Weights of a small GPT-style language model, trained from scratch on English Wikipedia: normalized queries and keys, 5381 steps.
Each number is 128 + 32 x the weight over the matrix's rms, rounded and kept within 0 to 255. Layers, rows and columns count from 0. Numbers have three digits each.

# layer 9 MLP down (transposed), 1024x384, rms 0.042, rows 562-605, columns 48-95
181164097099060166132119100110118078115062074149174172085153115160024087158155128166133125150109155131062097115084126121134129209188116104174144
175141149132094123139091170084107102194144150137172095125113171138104166118178146187086149160104140139109161112123100111062088141185078043136095
119168022117088091144108114122142178101123124136068111170089151120119126063088081175175102188096102163143124081148181086142126111126141174152156
108154139163155160117106110155197134127134141145150195136107177136077109114147115148168115050045106092134136052101126170094127104141119122110127
124127139096191157157077160171142115171147170107174157096116161112107150074113167082100158116131135060139124141127178152150088122184098111157095
133170116094168111145143168114151109108116096150113136133221128167101126105167157117153077153120123127107184126212167109203132126164097123142153
163079162139150146173118101083139164140125105083110171140140125155141165138096082130173178152121137120141152131129073142146120099120140172091086
127066189149109147106151151142137180133088125107199138085057137118100101094116089073160160145057159058106117101118157179151066097108145118102138
157133108133107183033134138206092164168091149074110126121127097167140100090108142147131065163133123168100119176094164072127138121115159107122158
172059152145110165158141106112139156134159122138159128098083152095135167108132128108120145151095137071128128140202160170101067139160089146167107
168095140199158138115118162153172066132202191207082116153120132155140161099107088164221145099150144094151097128175106134105115103125170136194080
206124127158102106141125091163078105132109155068160065122082099111109149113078096120159172113112079136159145098102140052138093102138127129125131
153093082175098161124179094175148163123104156143119187107160130062077060049100121130110082111194151132112129154095177098143141134149107090037105
118132186118116138108123160066117072132161137112211101082093143123154081194096089121154170149131094112092117110149103099128092199133156150110180
174102147063104160123160110159107185131137182114104159124161096074113125145163130114121175116156093088160123152108085048072151129123130110055086
079180159085145132060103110141140109165097113143135057143193138175135112092149127105111175175120121152121154060043178143143096135099129083139157
126054183060100119067107208130136141104135140151129110152137079238124093143099174130161117132135117094127124144118074150132125073143133109162110
146151113048162130160226113177112155122105109117140189131115063074135115156079213151155113121177114129103145148143158063155144143163064074140111
130137134122131138118136072130111138141157153151080138151150116100182143159102100103103082202081179143075113138113137100150129120144117093155130
184118107104134115118126128148119185159171182080108101157132130124158168157086109117132104138117127062242145091120117103147071091151115126128113
125114094122087156168097144133108141153191178074099120100127095132114139137085136076147131120106137156111096063098135088086097154150133102177128
134166108104148105114171162138096102141171070088128151137170165203159101207100115115101109094170128128144075110225084096150086125152084117176113
139121211089144202171128187139118147149107128112144095164113111115151122159081155129104128142094086056110049084170163161160095132149110157191146
147148147122149149113127088080065145122117109177146116127078123105110066163082137145118078114110152153117103143143211102129165108104153114079148
173157121186216135179191125087159156124118174169152126165136113173159095145129142171151109127129095077068110159159156136141096111166043130112161
029152107084071174094106109126069082121133147124106142099080114153136142187071182141086082136134122129146143117118111084048066096157095141136122
130048141089155163123176135122104170119122187134188174155117106115052121100101082118106074089093079116113075105123163141060136158143161197087113
049135076114144126091121125137139113093138157159139170180144124177125082120154112138118105101178092132111156151075151127054149123126126097117146
114199169119044095144124127161121055111128097151119122151136140112153126176169099137154166174128145111113167121187093135075200136128133103091160
084061141142098168177145117163092111129125065103109176182089183158123173169158090130140129136104153141129151100116142147105091175106118115123087
118128133150145145128093100169207091133149152123100085064161156089160146121118117070119116134137154117152135153168130157116145120133094097129150
099150131137104125175118106032148159097107182111159116134088159080149009116134101113178110112135133085124141148143195109140089137067127114137156
160123160126107135100150132131131116161124132112192106086127129128171143132149153132135118115137122150125106124138175116158099174144093150164139
142203124151129118169144121166076103146228137141158096114152098177100143147115162143113138166135147127145086072109145134178151164147125136150171
146169121177165134143095141157078142142124132088126111078096064125075122147145107089133152150102140101101068104182215101046191080095091184119144
124144095179135128130184151168146148136142133164111158076099124168121172083095110155151124130116020161086125130157122207127078161180118113097110
047114099119106188149116122098181133129157124133115140131108159165105106177103093108115090092085118087185098126143141157151101135113144127153129
138136135139091102070081143105157159116128120145163199159129138140105077152129079083175130116131122130075134111074117138094132153108159086136102
158077176105108087123081119088169119178156145148082158133154095082091168120173122102146146074132194206099184077155133193118163201093144215158127
129138091174094034125102182188124115106159100109112114129087141110140100075112115091110120189177116163128139130196142181237183154185149096097102
127101164155140119127090098206153053137186134130088161172117206130168083165145143119182086186223045135102102100124139153131156133112078147113109
175130070122123133133132115112153141112172135123064135173098113081131196171147105162149090115213071132153136123132134087089114121136098163156055
137157155154122095141072182155146106212155134109149139093147214120160142157144116108119195173114117120090132119119120114088140127083066160155126
099174110115122194107123061071114086181120110098155155102156147142170137088156163151093108145102113167161046123205157098141142067117113121164124
# layer 9 MLP gate, 1024x384, rms 0.0484, rows 563-606, columns 48-95
130129096108167169143154118103119043117138135126162106109131145163080117112184174110086122176142128146084175184127145135200178125094098123120104
103118130084148099072177089107108146091143126145159122190137105114153180171068110186109103140142170126068075165156112067118088158117133128100172
145142141129084119091123108140176172115109092152145067138102169155131148120104083189184154111052081088169152112108150137141101088078144142131128
088147120116094097095102104161073165162085147121079110145080145084076135130077149099118067079142103104116131178127118089130099115148128173123107
158088075152150153127155135164143164169124159103158136128092174115082123172063139144100166172127136139132141177168136136118056126166136191117111
158111116184132092138079107086108074167151117180139048085076094055129199053118093089113091119157151132156163151159121169156121150169110120148138
159134125142111117064116138109138122048062127118128060164120123138077086121154149105134162109073094122107091158150134147182118146127152116113116
195082085111116098148113112087123109092113163180140069091115163106115167153103127097075144160130163096090068148167159132127193131075120150120097
174104150093172132133138201102124122128148201173115095101106096144158058132097122095118146117185122170140134126139130060159106225185063062074091
211114094126174154076104129167162119123113144140182111121125088167186123080088162190123099146160184111146068081175129167145089191146121128145131
165169143145061187156165130157101136126115171038159164142171186107138107170121105065165136084126091060153089093110093173097027122129065151195177
141155101117070147141111173134152126164112128087115111098145118139152116166063132122083158154174191099146097141184191116123150197111046125129134
107178085106117162105133133141129127139164139111153040131125139152150074108095146155137068160117143132153147168135088122138105164171156170120157
122133150119129054163077162210126158126113077154170112139102093133153136106029206137111141108163178109152112148151128140188091176174061116069118
124125119142129094126127090114178117172089107090079158152149147187109098090148097152148108179136083171089062110104141153163155170101137157139165
139109106063094105107165131142128137104099081124153174079096132130151090119171164163160140126053147140154134146132127147097110113101084147162069
162104113149095091104109133130139131050128132137107109152163088137133079133072055132079130136162118113114112147153145076070155135144110187122086
146108177141109046088133142134122120118173110165102111107138136140078118108153114122139140148141162126085163170121168153169129084153107079113157
144132085155119132100117185157160137153165193101164065114121156178159201099129163123133077100126093121133174126185144145144118163098121161153134
179117132144125079114113084100133159126106146136103151187078145066114119150110137092136049077147114100095108087121098107156168074138159161127126
151162062140095064098127169175146108163107123098183135151166099132124119120119197091135130117175114149149127183093174094112104182127120141107089
105148077164067134150093161138083123138077116134183138079133143131135160135095122072079124116158099163092154112101169170117129131110137089102087
143119044094102124101084114100123108171067184117088171101188152154191205085127078105148092159110073091099091144137107135155069150186112094186146
105127170132115115110123150125192144118164074142156155096127142123154151164104150096084162184125144101171188076139137072101126115101059144137123
118122100066143101133144134176131201128159141133178117089144189105120103136094123118129157181134097158114054086146151181154130075107161130168106
179120137064095109188157139099100126107099122164149143172133166155122115110079080080130073144109120083091137206151073163146157098057087194041133
132132153124115126170133150105155099139161183092146058144105101099129117072124069077093128090108096166166099134127180111104135134092097136151079
110177148115145092116139119033120186089125150106147084078100134082092084116110188103108160176115072121104063179182076139133123093160083123085174
162115153161137159131142144103145094083140130125185118120125088182169159112082138118117075132112196162120087103115106094096109098134110176128098
134084095098122120109109120127110172130128127149106170167132112106096168089148115131117163163108172128198142093158151106173112192206092159123103
178123160173133149088135131131090196135116136139146076047133125089172143082179132152092116117110087160163099149086181152174078094179131167068141
116122054107154088072136115109135159167153173125221113124089122070093159166107152096082062174185123129109145158154152107091108184184077118102086
086099097077148153142116141175072109135087148088154209096182077089113088100160147158103133199157095164099086143106127129115146115160129161114131
098105108129147135093062193180133177174147128149174088201123139115151134040209154162124111171149168136139140096147099172155119095110094155106132
166125112100109171189116155067120117104136146143130107060108158140129132163042149110093156086148175143107160164177138211147140098172141139077093
125122113134120187119169184122156169153066063119115157177174117077195152079132139105125088187174175103114085183141140121180114095035106162119133
092175137093126083154091124093187176109159129133142131156149075119103070115131140149165181116160122098064111104120164096059144098082149085124146
149174046089090098097122148183188050147111154089140149083095146140136186106109140147171128187157130081140056105182119047137150171072066105155133
159203153142144110142142138189180091093151088086130172107160102091135164102128187107132119154126070115168163194118128115142137219093138120141184
149193089141112118119120064088127072131117186137140167139161121057070096093101136076105131116151094168118167112139100084087115132106116148137075
117101065067102116113127091116180155128132149116153132140201125167159155163080189127115099160146132091123182096173134087121102132084126149096147
120086183085156146172119161119097185075170172126124089118121130112126115098170168124136138139147139053112167144151127156138083100182102123086101
091161207118132130158126167187161192154134096131140119125162163034146159097155083088156158116102113128163112148125117134109162108183021210138118
140162089146116101210153194230133157113171126148106129108091166138110175123131139176143092067120140116064152073111153093094120189100104081087132
# layer 9 MLP up, 1024x384, rms 0.0472, rows 563-606, columns 48-95
086092154137147096124137127139119166130161172144158125134172179069155135106129174079165131097088166114101118110168135149128083160206092032168091
080134056129122147115174097153206129113158113144126158138096180139135178111093047193105154125084106131188100079143170119117069100154061109182136
146108125131143129088157144128120129168113107170147125134148072139146114075151123145143145189162115087173132157075142133132108114100153123123124
184124086147154167090172143092112120135129089144168119124110107236162088164132147108155102120159168127154126115125109091149076133112118075140162
077057076129067122154127069144151127165146159100097132151082149129090068063064138130165176111037157140133116128125118196159117188099144087106137
151165079092079026108050202198126066141149086102133159149129126165115128153163098141112158096135191155118150119124149138176112148167131113131123
154180171124122133124104151101114163054083114112130139117132019117089130024113164196163178094129183127192138145159091098164086073128144101118100
166121145072123095065178112081065142248103140120106133135127114158093052131179153194113083076198083089141094125147114095180090074143069174151107
109148104106115133104167123159125132111149074155129103159092101056188159146122108083145131124098124107072160140118147187158060139204164116196124
108113130158186141138132125129093135119205176142107085095101129078183118134174104159101174108182156113165103113151142149115081130118133188192148
089109090154135178174107115061102081169131108142191150126157149105150106131165161067143108129121129116091141066078166175143083110120169140090150
170112130107065172120185128127145105135126122179122122140102112145151069153133141153138140149089196135138085155146184115142079135135143151109176
080118187142119197107086167121077096180137120137172198117144113162113092142112130153137144085106120141165177120150171132099089190198120127101099
137106136140164114131099135113149167183167143183161109144134146171119174166130111191113102112192101127111096147161148142153190197189129123114185
126105123109169096132088142134153112159125098134150117127128120138143166091106098099105125104141129148133149107098101194199093167140104134097079
135104166080156157096127133060121132115092081093094108138069148140152150184111129147142147142176143093168165164101112145125128118083134124130068
138180116159098125108205095130144154099136160097113131138122090111125091149124123156096128096099059078106153148118175092171082132084085149134116
149127128131109070129121130167037086093113113143090146093078102135130152087133154131124072167103172120107170166176176112157076139111159174080129
158139145126159103145167118109117140145136124159112142168137144096153080136149064109158173132139110098137073165135108138122084126122074108151171
132096160112102092083130126081101126110071160194191138126146164141076140096151159073152162154095153170122111137173092136074115151151177149073097
140059100146131125116104183129121106157162159115173085093111122179115099078142110139147116114123128183147109157148137117114125094115106114141164
084142149053134114098140178120113182134173206120131088204107152120176085127145134125148133091135127143160152100174130154109151135170084152124136
151132097101137094125160149130121124183070218083129103129166170107179168104105100069156113174099067096186083130097071076118103053097180118146168
139118097129117098138180190125142182133173175094194205147084095175154180163096188192076045082153109168102127154165109085144129112069095075120151
154107181134117112169161085140131198089125101117163157090081130093093083161079087161128188116135115123125087109073160154103099106167109087155171
166102182141097124115161123145111151127174106174096136149112083041123115120164093138094094104081160085123068121131115146089133152115126129155170
129171121100114144119149065117129127127106157153118063107143132119130154151155110119097167103121126114163103146122170128138120135137089171082108
178117156092170165108116152044124144143105127156100116116117096107097083157120169130091139186141108104136149123072148124057125125095129148104159
120168184096078183056078166086137174133096142095091072117139123142067113166162114155081097133130146116133098131093113115125196075151099136140110
096140116099112114135103134142092139091070150167143075141181137131115105110143131115122129134132076134089103131117183169081165103098118082155142
119093130173151108164098132203111093108144121145113135091064172111115149158133161158134179130111132080154138150143127087112129123104152118185077
142092119113141163125153140113121088144140143133093153124117143159161111084179140147155157105127134072146096139171124099188137140076129101108072
061203103084103125128134141194094094103154103146151159083144123136089141183152104082164169090103153159100097114135109114112115166104102116121123
171112156174095159103126149150134154185118078125132178078142118109160164141151134152123169090159072131121126076076167125109171160078158154138141
106092082103101079063132102132140117124146149148084145175154114100117163131154169134136064177132055115133077130150080117115067117132141142092176
144099129074158169091183175066120152088115072114115113073124191113139110095119129109131117095075171107148148160139102085156080061099201147164152
139115179104117123116172093138109137190090104162106076121110107133085062123095135171114136118070127135117149066114201175102144132078156114158159
130131144176118094172126154113149144163174173142081115164075089126158152097190069117161167071081108132045159130071152126092095117164189176104145
123089106189117172176164128096135085082135136132133138147120155070120121110148131144143104109125117133160093067106166119089085091164153096159076
105154141064153171084124138193099126077124080113196165188074118123194151102123146177132070154088103122070128112138116119182095095112098147114123
114124133117102177097122120079116167145126085138160143147088139126147071129127128139095129063067148096142160154080105185157174120112146109139142
121136113100162164156151092128152135112147156111103220103121171098154135101131100106132176187156118124067193139109181119144100176094107117111191
150124159168173159116143134171130084078080090162129167085152106118165085123091090151131149134193119187086072111134128152128139128120124159105074
182106098074159170119137110135111166156093152109120131098080127181185104154141156126075134116143104131123083092086115090127061091096137159171165